From a checkpoint of a small transformer trained on Wikipedia.
Architecture: rotary positions, biases on query, key and value.
Training: a variant of SOAP for these matrices, 900M tokens, 6865 steps.
Each number is 128 + 32 x the weight over the matrix's rms, rounded and kept within 0 to 255. Layers, rows and columns count from 0. Numbers have three digits each.

# down: layer 10 MLP down (transposed), 1024x384, rms 0.111, rows 947-1023, columns 288-335
# gate: layer 10 MLP gate, 1024x384, rms 0.11, rows 948-1023, columns 288-335
# up: layer 10 MLP up, 1024x384, rms 0.117, rows 948-1023, columns 288-335
down947:087114190128140084107133094156086099169117118107141145153146153089144135074138147159137111072082114126115135129170123122122113098121193192122113
gate948:124131181169150090132113106099099049093167151121128145152143126070124126165117163126160129143105157124089131118115130120157084167189134125104081
up948:066144152175150063092081086080142134148113115138116068082160164152069159133154116142115141129169090141120088108166076150125038115159153148145145
down948:116101160172154122201109070082125114139051155179126133099137130130123163152125125152118120142086144063128078129119110144169079116149163101153125
gate949:101090090176117105157129121150157160161118170129146089176075103149108118136126138105132062072131156128091156114140113110138119156094092112180128
up949:127151153124177126229187141122090145116165097121139164136197132106086153186170205159123148152100145167134071110101097180151129137117121152153068
down949:131135124100088064144163167137108176204125149170145075074108116083140157126132139198168160173084141166118139120114107105166133204068176102129191
gate950:084142136185107112107128137193097149145099092133143170102120165142149173147159121114122143199087144128095150104137177130094097187155172125111115
up950:084146100163164178118170072116088118121045100074147049179129160125076106124101137073086210087195109110090161183143143168155173153152111161080141
down950:114127083145179058178133110147152103155141097082154114122114171134093161150126132104133141096100186086086173136101155134050174141115118125171100
gate951:089155119140168093040105171144112144144130108077123120075108073099111124071089136097111118144097138138099150120149140100088135078115164117102095
up951:174092213146159133164125120170080131115155166117126131108093107136146134146151156148122156121129152104102096154087154121110050194073057083076110
down951:136144153116087133095148173099122074141157114166082154152094110112138132137129058145156121072069122134122123137127157147106196113119189080222068
gate952:146092182122165107154246114188138165120125147117150086206176148160195094209148126153059091052174112155163054136169145132135085114092141142111159
up952:143115164108117138151121126134173140053108104102158101122102146087180121147139098100137141132170087129115160086102190109152136092102139124105148
down952:104089159162106143177096137137170138136064097097157133134162123157117116176084141182105054085140118129164097140106089147131152178100147115101154
gate953:128135108150151122135114191127100205145081126203137160158144125097140135138124117126162138113130122164115102047195079148128094109069169057146105
up953:165137049070104118144132097170155185118091080172139143131125120135150138180171170186117157104125075113177103136093119122109043085085117071141083
down953:192152125124112121163141141105097180202101112168131105140120165080159150098125144136118097077095179094136102162189094092172133099146124107188126
gate954:096137156160131168144162104163127084107067137134146067155078139155126107187110139119142128141143155163099117058121112161174135100099165144161132
up954:162149115137145179103147191091110123137147098129142088138116122156103111111102104100120143118114089158082114094129072084126150126140118170093128
down954:053145174084121147132095166129101136171133177112097120106098078134152084167146170205096173142177095117099113061153158147152123140070163162144157
gate955:094122166142150086228100133097099091146121110101106094105176084155098166115124124104155098106105137054143089125199151083179119099115104115136130
up955:118151071126141046149115125149115159109070086101109141091114125141119139136113157109123111118110145134019149088060137148137169162120165082092161
down955:130157185063080167091082071170113121094183126074148137109149136145129146176100111134108076162096069102163095182183156186075104102117122163195138
gate956:106087149107138066136132110134136128118118181110161141077110066125134136134070141171169154083173148140158109124089131084070160150122152105104146
up956:065136151179136103163157143101132149122166121121131143112092120096144111086122102096150099206127089103075134143089139198175119160144114200116121
down956:156110199086082101073155132123078126149098104177057127107079155112120133166165162168112045121100132094087097072109121113131095136095135136110084
gate957:112113127138159087091077095141103141117138118125128157118116074106111145143084122122146105111196161170078123147066133142196186165103106125064169
up957:087167126139123090099158125193125086150132124120146095141094135089113072159031052176193104131093127182118074137176083139179126186120152095094076
down957:125104171143096167120134120119135110135085174138149038093154122143125216094109147119145150122185089135127114185101146128126084115112155088178158
gate958:144137099132109100160101136073132130108130177086029096113114123120148128140135068104168163144145218110105113170169202106108112121099099166155098
up958:139126110151141144138081168159101128118120090124068162178157122129096099124089083140123105068149213083202133076137135148167141107144142115092142
down958:182136113118211112086148113084114132068130135082086118127106171125197073078109135110109159135163143121108088120131169127108170106149073188160105
gate959:102161107145109089159138097094184118053091122128084136153110156169170116143150102134121094146080104164159146132169139117076103170133101166144067
up959:136129123135114162059120146147096163130125040126092177076063133175145118107093170164135133109111149089112112123107107143113201118110138075171139
down959:130146155103107088178092063106104132111147165135104145110134085100170125152115040105109127120171131174186092086183090097103108087129099134121140
gate960:143148112092133178128118177133091125170141149138111110120117134175085071098121232111176116103103117117113132096165148115089151154139147156176157
up960:146157106159167140144096168108117126096152117081085116115122176092141160078172071074094147068100117075135122079105117115084151149136097112167077
down960:126147146170116147079103111120066129137182119121153106092151169188115100149110148119146150159136089086097127050156154121091129108123179163079133
gate961:067131127085115122145141168174123116096146166147137166125100128116164079117096109111091112132153147160158103112124157127079104135120059182125072
up961:157056062111130174139147100159133079084117149143096147070123136134156167105108168131147115130163120151102123090151151121151111133107130236163119
down961:132140112128108145183154070125133093181123099147128165146180059083111097070125142133138108127123109148104119149128117077100157084089128110139152
gate962:130123102179166133147135115103074119170203116135143135106101124083143151204118144123093141141152113092154140159100077123128182097123124144159118
up962:095131157167107162093205101145138161119110074134102186158140127131122128151164122081123075165117162134139182137113185157097178104174211123178154
down962:176137115117143102134132100136102088126083169120136072179146129139139084098137076086198125125119070098097140117137129057164091095112132178072074
gate963:150164067104214105104192146127126091098129122139090168105101094112072102130062098163132121096144148142112154147168123087166135144147083176120137
up963:084144101140113122191139133131159144115100123132076095111113130102193152097151135135116143161116146158188127134121148102123055153088189139124176
down963:103145122131149095175144104146124099155083087153126155174136134104086146138142108174106157172181142127106128155168130130100112145127082127151113
gate964:117207151104160059166181147113170188152167138088132144153124204159085135170162084093115125158164135121129168092114143187129107135158120120126143
up964:085132117138075149122109167108143114102119133154112122187100096106139127114144105163183109146136139167144166090123129122098183075107158192134127
down964:115093137213130096160116135151139090089137157135093100122126174100145125151075158053166156197166105125117123157138163102129076189161114202173163
gate965:141087103164106103148171108110119124195098119040172060126126163148117160132148089165102083149126166133113071152162154140056153188147092161131172
up965:133169143090137186117131138082100085093107144071113149179113102129121081097155119158150121122116098126140042050110183126180101169196157138132101
down965:111181161154100093148120167151107139069091164106134131130105211114146131127134123159071156140176111142086124167129106110137119053117139069104149
gate966:140145130110101147100084124124140106186074149095133168136161137087155146156175109063146116128128115084112142156150144132127138115134116092106126
up966:119134102182068107188136082102164090085119100157107119165082138139159069178137107149110130128124096128153124151109091120073189106106159140188121
down966:145143144112119084106175155116142142110090162126144137174195081112147061128187133118121088106108171083146126080149091136093095042175141079186090
gate967:106106129106137170089110135133170146123173127174147183082169162087154098120117178097101144180079078152105145110110128111100156108153134113126131
up967:144123157037103118150115088133060092126151160143090113148147142111119105113119140100144114107181139126204112144127170184163138125146186170141144
down967:104166160167162070162092097148149075146149113141115099119170114123122126120134124121154092105104127144080079100101084120151144124170119158122095
gate968:124167150129162140105143159178036098097109124153127085154139112110082147158153130075093155110117126143116134136155142138138107159151174134054106
up968:076124044147100139097021145133059125115122151087145159121184150109152076065105112142071141087179169156128095121124111183201051157064139155112098
down968:153141128128096082090108091080161134097133138125125082078168085166147116138096162129161142127121120122066043108157204114132092087146161119148099
gate969:178146144126131070126179082143103122095142118116123132110112188047098137123098098096153146140132096118105123095118154154148104123086095090117110
up969:086143113130143111147099148115167112098125189145114141118157161066140091132084195150157171102095157141121139112141091107087092132201105100109131
down969:136126105102145129159127144169178123109147045124130091117140134118146101132137147138141118119166111082100123152127193121086133046134150162107109
gate970:116119139134063157125113045110077123139114147146136081153115113169091117117066151113185148137110159154108089182099115119130165110068091152169189
up970:158142133157128121135178175129117143138110095125110120096163138142127145202101140119139116070168174143148134120117164132055124129131108125152155
down970:153143149124128159100134107147147141062121072107145111141134135174145131082141117098116106163191123153125185165135106046161162088168117140096124
gate971:163135149163130128116169131130144116153132085040098174161149083117138141166162074104086126148053135103129104136167124139108097094121082163188051
up971:147213145165145124136172070091163125153116133114164171171109125162112077147107136096071118095108138152131175134112147137148119169065150154132175
down971:068097132156112076135112127149162119058097145102092117149192128106104140144100135124161073157106082139128090150138147114088134117075154126121132
gate972:132132125108174164167078140174062135161198074115135076152118146073141135158166155101077146123122163115068115178126175130120181129124101110069141
up972:179111168153081160142098060185127147163145101129110104109126133191065154111145153099125205120146151121161122116116097165118139038152104101086136
down972:075160093164127177094134074171123131102164116110153128152109120133139176208108088143174089122158152169109103080099216145209116173111079121121132
gate973:184134136089094155120189097101145080106134113181158130176138173161124122092159176152140148160137092118162080173117143071114124129128136165053087
up973:113127105151084131145121122128110091165127131104135057119111136114129146088122127136126114141213117118146137126121137149237162164069159162091170
down973:123229167119158125143077153121205156159145160154117134098119162130136093153161107114190100146170092109158096123053082138117095099119161115166140
gate974:147138132146119126148182061102161134115178144136123091089108148038090096153143112012097071049099150159157154139153170067130138103130154156124086
up974:116122132164090109090136173105134139107104135095074152148159157107121141117098065134101185127110139158071130167174093079081114141141075145124084
down974:126099153180111139207186077125121118170100117076112172162153169100121124099165158154112134185117121137129187140155179155149154076137149126098174
gate975:160101126124106126100087094090157113176165121079118138145133181109158186073109145096154153161093079119137174157123134177062196155199167148101117
up975:122124110157121144119161072107144105021112131109146171186167130108135155129107106137168114183155163112134084084101153153153147175135164097151139
down975:071146170119146140181141171080118107136140069139131081132117137163145067135160165108115086093166131141153133126081187147084202152045082130129124
gate976:162131154060136118146149163151158142168127073118137089125053118106199130133145165121106142176150148179116132152115120102144111083138137106102123
up976:108063134110124137141194145152132137086176179200108169117161144132169098137103114081170160096139168084161195123117088103174149129096183122129171
down976:108109122115172076130102136159106120145116086087177114108133122168200139177101200129089155198138091077133048124147154129074147073131183127162110
gate977:118120078067099127118174194115105130124180113140100152203104051175172135165205141103145160106167147102179080194080068157159132128135073182124088
up977:140151074100079105173164048116172088082150124115162120111129086120151129120160095115093161162139164141130094146142101072129147106136159106100153
down977:099097123067104124113134129164175103118199112159136115086084099112078100123116099072104102115118112114051112105142163158107170168163163122085110
gate978:152120097126114112097126087160073133143117108117159094164148167122151112139143047109166172210103157133093093124121149094080104173135130195095125
up978:153153128174130142194044105091142111126133148106150137112090139049071073144113167114113134142108125138079084117196126125106122117161056155127067
down978:114113154130090176104133146171095165063164104144141125160151080143141125112213054148126154090117114079191105071082148087144180170089155120143091
gate979:099115139100153138199134117136110122107131140102153118079113150143133140106127107056174113134179127137118131084148095162135146105191143138129125
up979:112097120157119082152140072075101190140111092100066147158100103066135166088176111088105113093109124197053148124120137108132113065112117131154175
down979:134097126064141130100138171166089178190138129135081138119095155093146142193107084092087119211120139122141103120151159129072106102116151122157115
gate980:190158108162126104143123051099108122179128124097079113142150136154182156104154130094201147083128126131115126072100151074139142222107111155136124
up980:110142166176134184123147150120061140119164067140119109181141169140145060110085164136189162096143129087161130150106151148044128075166161166086156
down980:134110109133136137135122136136058191179113086094135156124108157127169101129158158115098106116137105169129142101122124096114186125101113125096093
gate981:162095097117141110169132195110140125140152180171171083132150143140133114150144125120131117101165087101143065140145130141059059124150079122191072
up981:080094199121116139134130174117178123147091136098061155111141129075153176133133093111239092154071148143098117118118182155058150139160141111084091
down981:123122078146146168144131115134133149088106214074067168117115103150101175151170155096084136163110111105171134118143210133132191139073168161096106
gate982:102105181113104122103201145124115109077190211114119166115123099163167076213162162134123052137107055126123131162108127100136144153183137132154098
up982:132136077157076096183145209144196132176075143234128116097078195074124112156163085159112146103142143141105063096088109156125117124143147168130116
down982:127111128140077173177156130146104124094143125192154090109131128163131174073067105169142097105113132136172172114116102209078075152027159142151139
gate983:103141196107176140130116155113088084172176136123128143085116119074149134152179118130169103094165116166189151127136121138166104100118110091058124
up983:069137155114161118142160103188144077161088134118123128143138149150151142122081135211125139133218087155103111117109126090090146151068207126182084
down983:155130187061126105150103098165109117158165091185131101134110096078132143196108104065097106146115177069145149147103134135119122158103087072113122
gate984:177091156161112091138125140100136140182150114119085130103139160108161120151071121085136120107145185133116076099107090132086093127130095148135154
up984:149055147120131094100203091112129159105171172154110105126131086098169164121125170144142116139094073151114203067137166117112121102117142127093152
down984:154171084068121127128148142111163105166119114155122147166152164186103104161115144106180106071164192102136114133138121098159126133150146136110112
gate985:092143141089111129072161124148119114138140148151150140117033119136145145180116089121137092151170132135068179112099101139119100110055072114121121
up985:131163164116106122129114149115139097182099105084105125077092158110076120098156184160123156155145054174109182117140101079108151085086171159125105
down985:084118167126179139182109109195126151130147130136082071088102125144119133138112122139142090093132122143175087113130091148163139118108135116135163
gate986:131108106094130130120198115135134116086107160083096101103161088141132106105169100138145100124111161098146160133111137135152185097110095166151153
up986:139144092170153150125116112099136180136068170159055118101158113140132118135158166163119135114114106088140133154065097151131189157150088080117144
down986:125128149108149137137106129183143155143162131149162125119117144105152161123090165104120067133124114118110140062185165090172099105166145149142166
gate987:161087077140147096152056147100110125133133145097110151132122030127083126129110120181103141158113127065114091105141102146134147132158112157164096
up987:135169181124097099107137113162165105116067147146185129107106105159128164142131119111134175128082172172153080110155157103114116192148138097123113
down987:103138127173137097126165166140124089094152027098100140118036145133135157143161089084125182126137116104100113146093090071140120190146109065122122
gate988:087132141174168081123161132115106100046161130139125097108107086130099103176125162153080117132131121120132117131145125138156133129158184129144133
up988:112120151086106141154126136077134086084105076098108096108122169101178149149146053152167036128122131124115145127120186093148131152122046156140077
down988:154194080092166162184109140117116091172127148087121152168105114099193119114144143185121135171102098101137139162149144112199093134051107157102147
gate989:147160124110093187172154107153108139185111073121140121137122151145133183207151111118124156114098108108126114096108130096087125103097146119115155
up989:110105097125123105129168126116128134106088155098096153076196049130160139122146152133151134111112083070151151133123160122151235146165090189115144
down989:129072104135123112118119135166137105110163119087121115090160125126118120153110109116150112153133107137086032182087150131164090135134148112139161
gate990:092117073141098138198184143059115131135123129161133152092121154113153126095103106102126175086106099183156122178158104079128125125077184190102165
up990:089172120179187077150153135182225173161089143108094079133130154163140127107123162096140093122101056084115062145159154069140132087158142139201152
down990:154106103165151135154144093126142094157144145204135148075096157130105162108101096112142142154086113099106141105135096108103145150090129143054162
gate991:127155106096204126108080103078112081149143088132130147148168135119092093182159130168155154136105093179120125090190125118122131141112162068126108
up991:148142140060117093170113077113110128135141172093109110150135062170134139121089138105160111116107123099102185097106184203123107063077074143075134
down991:138153108134117156132146139127178118125142126078142137173131110203165157132124121139133121135123154170156175129171142151134034078100162163150107
gate992:202177134169217143160147128151094112167113154157096185147182127118150121144115101133147081112146181061104156127086134112141157159157108143154122
up992:076124113115148157073160119097138153157088121126137114102138122134082126144124160116083138083115196078129136143111067081159098146173155094141108
down992:126131166097098085193113149112133086122055134131100124133143142097141141153173170173122103127151112103144088093120129133123171098122094144142118
gate993:197143133135139165142123189168071097105101157064101163116135115166185104148125121125055159116159193177109173075111131116086110161094086112103125
up993:134138130121170150136135081091112181155136168118087110138122137173125128126103147146183125132076112153114104145165143176108060072116160107109178
down993:151136129156117127077114110137202133117161117065161105174145152159110134169191106089121159087124120134103076130127100125133069086170140110050119
gate994:172124154178146068120126140145196101144096121130145062075106122201086088153127119143154162068150193085124127118112130126173122123106187167155099
up994:120092143137166153147175170117087085121152140195159171099107092057141132054159076036067145126134101146117093151124145159169114092132088117101104
down994:168099094149116161086136076191130150077094097096083115135143100102161127108159171100138095133090103093122088060128146155095142099126057141156085
gate995:147110103142107094124139091151097112116147196148117175114150113149116130176129145079147137172154154124164075091190137133142078140134067125151128
up995:090080151133145102140132155140219096093169090155135141161127173150060109160151130124172143081152207122169112030125104198108150132107141132127081
down995:116155122163142088148146127194112030133236102120143145090156139168165101146194155156169125127140114119120130068141103107184124055135100129098128
gate996:130130147128114125156214165137142052087115133099135121061111101159145143080144099170172143170157191103155117074119117097109134110136124129135085
up996:122160167148078134186113126125114129119075098158152102060164168078166100163173141082138141152088153081120174073137140112164159102126096172114107
down996:130142160086128097144127119111079132121154129087151134135152165085124165127130105141139143088158126091117154130123138187151073155142136089172109
gate997:137138138131046119114124214178138107169111161121138143129121102147094138101138121155152121149169142128165152110101101127125110166104095124167158
up997:160101169100152135136129164148147113127143110108126112164116108085110163114110127156069095143139144138148157116079154099133138123142134119119140
down997:173122091131113172131111160168176133084134181149168114177082138122116116129181103111058149115103141119128109160136139085121135138177164163095180
gate998:113114083090104139066125135140164154146080119111126179075170098171062125096113116113188109184102113081133108086153159144128073117141136136110130
up998:127098141185161182156106103135058069065050138115202154151063101134166101130168137147115152167154124142115135184156095122121152155181185100207102
down998:173120115130156144093091134085139136100150079137127126152084169173106098101113135115177148098128123103154149120105126097088181159134104111057131
gate999:121143153143146135153120119097179104116095161086130101137113070099146116106164129171119195130111054136120112122084106106166157159096127076114088
up999:122105101115114145157090139133190156090117159191153095157167165096117179194166133131111134108147171130106170108126124152163163108163161112151146
down999:117122109158101096084163111171037128106135142194081124115081116074107157027163121103176124090115152119115136134069111139128106114109127098092182
gate1000:150085136166084169116153072113091149134112134102117181128128118209152153148106113104156205094148107109108132160113107159108164114142114033097173
up1000:142117094161147150169144114152196130120116167142121066083096120115190148132107125086185121079161163104186136109138166104150172145131102158127183
down1000:159159134171159146154165130082152166095151058087139178082126221166077204089097102116110065140082087129142129131151089113151119119138122133147123
gate1001:103141127142112111083121125094081108163125162116129135142183159113159126120108125134094159204076109158073120151110160102174149109091136109156197
up1001:090114131160142118092146055127132057121175123063121162146090121164115147132132140142135114109102148116084185162146142092105168150115093099202121
down1001:157128099153126141116090143117142107141098145137146137116169134097109103072070098124153118073110120092175057143119070096141096118134101130118034
gate1002:136066145103122089136128106141138118163142100173117109175110128127071095140169080106138138121151120125108159123128135094149133109114133154204068
up1002:156115159119113099089093098158146110171114148175093153120110134083112148114108117109109139162164095106132125146147126132151107135164128160120149
down1002:141124120091156128087111095144150130110140138131135108163068095103167163133094130095120169126161115118146069119119098123125089149105142176165122
gate1003:157147098135102155113135158099082177124150128155149211131097168132121171115167151183143095128126157109118198097123100166094176144124054145097111
up1003:168167113127124121199128145107137117093111127147119128142158095184139118123107157161225137116141065088127119135183122159171131114087165208179124
down1003:106110103103112139100103122155203144115092184085143128082153111182174114160141127165138110122132099149151141172162127110060120111137110120092128
gate1004:159147170184195096172157101103080085143085118128157191123151201149114126134099178033059166165125175083130082128139113097104104149143141140136089
up1004:093118140127097158070204132152115118139106140154074087084124125161166128133119174130126173138141112190156101140161120223115112098070130133125130
down1004:103147141107105165131144153146122113103103157120090167175065123137172134149184088157119107116094108106156178143166157141162158159160116107157154
gate1005:190102137136122152192134082142122140123147170057156081092125152083128145114107135129215104114123178036136087161189086124137148174138088102133117
up1005:111085108128117147103089133151005152088135126170072199191178069159143149133163183199113147124074084163161119120102151122090122126147159114157099
down1005:112154035095131091099107145105091190127105071149189152135123078165097168127124235135142132153151184181130113086149109139164118086136105096136132
gate1006:140111134099101075123085131099080131096136125139120158166163111137114149138100041102141141126161150109165090065131112115171097159106090078119115
up1006:122086154146099124139152106193160165166096117176107186186114126125124123146073140185161140121166117191119166119082120141093125106119133124129107
down1006:132122106169138162140141092139124150109180122148096171053173068150125108129138168161063112211120173092107145129108128111101147100146148165126076
gate1007:089085077122136142125177067148067062143060185102179079118196146162111130160151142121134176095090136159070105172120067177072153128093138126081111
up1007:157063074084124152137071092145136148101134114153135153126163203145074102172164122104138111136068107110178138191126119125144107132144099122106205
down1007:125154126181045139109154151072201145136098069114124127133149066126140098040150185145132103121105160178111117148175128107178195071158139170122052
gate1008:087173145120130174176160121104161108118125126127046114161157202169131145096144062091184117118123144163089112130132139124153136159129094194129129
up1008:119117115129075132112136130112113131149099140133140093133115110160160209123123144156083128136070103121086101046152104125133147176136124108184157
down1008:155140110114126125144156130096129125134130127160135151105122081111112086093154160079174154093186180150165092120183177048099111122083161134112082
gate1009:097118077080102197137159105046138161111139104124120107059136151135181105134153146122167154201118141120096110100117153176100127132145175145069111
up1009:130118217112200137102055181135113217150157109146121122149100180136128126130152087153146135131120187158167125141153172165109120142145144097127220
down1009:145161168137152124123158088095022109122189174098105135091086180142144085134134105202172119174135132076126119135144155168114064166120140075090129
gate1010:149082127122127142131138188172066217158184122110128106124161101168078119193088112117098100100153149139069155100183148143133090121100137092176118
up1010:152151181167101090133109118147157207126116125133116108108146142078089127082134156132117201101086153173156116171137180102141188111096093109078150
down1010:096124159142103161115106125158022118157114190116146158159150129177073191093129131119150152129161094112101161128134112120074178159171123159095169
gate1011:087125166141127130101120151157180131104149089092150150145070137157092089157143172166186116170142143099078111076079098192163161084149160093147128
up1011:112175134109073098176126038087130140121115145118102089152129114105120161142127145150164162179171144168109138081124127136089101138124164161141188
down1011:140155114107121116154116112112122143128161150131162198089168118166109108116151113078133102152066132125135155113141127128145104094107069193122122
gate1012:133089116145109135152112107125107107167103174113104098124161040134095172186114158116132107095135134153113134101133115168119107089154096105186108
up1012:138125147165151102119080145144099124120128154119120107134154072120164101155154111094064123097116079152121121111111136059139146115158139134140105
down1012:079141181150135193120133112100101100185148116144151110111126127104148134166123129148138137155080121127106142133114117156082157142077131169183136
gate1013:141156136127120157162095134107166119118147136167117149046129123181186116122186141181133194156134109150141174129172119121127122051164142134117160
up1013:116080116171111084141058087145093169099152120105092097153119187087123154139110100096118155137098132139102181162125118127150173096081089125131148
down1013:165117149146132178129167188143171084125130085134155140117149097196114101097194133173128109144157201172090136172141113139126125084173122133168118
gate1014:093120172097120135135110192158142186097139145127102117131082165115075100124107201088153190120157135165147135101156137135133133122170109099123071
up1014:122125095119151129152119120155141142150122145147160163150092161118167120130128067099127164096174142111055090102153149087126140138150138108065166
down1014:123112151065143133128129171170138146113099106143159157151137147129156117106180165137124172134131095137155090133164128115153140083084121133135143
gate1015:155154116163129159156163076131131163115099137105155097166112108137088115142188146181177132123086120103106160169108142096152096105163107094087100
up1015:131101054100072148101130139064100120107107136129130066106153104178158121144112126162080155099079142149135180127148063137136109135078052126178125
down1015:164098178131144113065165149170121121111178119164098063174089093111202133099154173163076120155119086141127098139191070142112165189116150136120136
gate1016:104167176072131105132121087182114152112120126160150137096134084159123107151095142192150098171164132075125165131164119129129102128173130123105036
up1016:198140160108097100175143174162156170107114168071119140133140070100159039180136111115149084108171126122078069151160146107083169128104155135082127
down1016:119173133144121121094070136161143123078088152138134133116113128123090153150124107154098160140122153184198148163176138138124086183130181130053093
gate1017:196159165100157137164158138164114079119161141182050170066085115088097101152150211095147158072114201166143117137099123096050123106139054147123179
up1017:102158108118089084133092120059062172111172116175136118109071082130129104115154075140165122147118126120158149119086132092156198135106123152194097
down1017:097103166137145137089112119077134213078142203092150129194144102093167177084103195107122135190120158140164131127218180128134211160094130079161141
gate1018:138118132109127189121124165151172116151118173133155096159073060153136106182112119099100190103090195128166151079166117090158130144130177119151140
up1018:063175097148108138101146119119097079151132109057102102098124156114123166131144136134142143099110136158086112153112094141191107122140107118132158
down1018:121112187147089132120138114140158116156133144133121126118142074065125111129140142176125158105149170121121144079126081151153146102133117132125082
gate1019:178129120108100146108125135158102100067104107093100144133120100110146055153073149143114162069096157226057139066140116139129144104178126099100075
up1019:131132124131136158124171097116126136081120104132182098159146103109082136126154142145087095149072121093143130156159163122112158096051129143175156
down1019:142107102165094104148082087162084156128122084135123176091144127119162102085119157070109152149155165088137115151173143118162078138156154141136137
gate1020:159118111115145127137088097155139126145114107107135099087133124146149124108109103117125105071116144117126192181158132141065122085089109147095140
up1020:105148114167086108141162193116115161106146151152154187101099112065114132143205148100130185090127124119117180092107141210145080081066178191164127
down1020:202182125051147144069092137140127133088083072143069129111172162178064141085160118113088115093182184086116127162124088079123122099055121076085097
gate1021:104117105131139178135166156139136089157161174158147146092120166107170111141162110102190140144149112193078117133129157172112123117136133157108142
up1021:162130069153191147123074117085096139138102177091185183110150139132083188155116136104106112147106158110138084138141126150127136128181142121057140
down1021:086147116101180144129068099098111089152097095123135140134123143110170113145087104091129156094119118127146065171132083036137178146102091134148143
gate1022:199109097083160122225101138031172074175153085130167132106137144148144118166112146124121163149153153076140108173081179133046080134099157147169061
up1022:161134092199063170132117155094083139133121093160148103123123095122116094081177212110196137174118108131175125066077089133094140191126104157078138
down1022:136115065136144093127114095152135116077113166133111096226071186106131134103068127112096109128119163075164164154096116126119206155127129146076104
gate1023:167081135136127129110149121105109118098175089162198111127107175123131102137140119119130135160156143201141141086107074136120127099137087140111099
up1023:079185113134131125125123189166181180135102121190175123170099173155111099104126093128075179171096130148151123146126114050128110147119049138169113
down1023:112139115141122120114155147098116097169164146112115121142132058144105116173157086111145179116169108112075124150106113131097107128115123157158132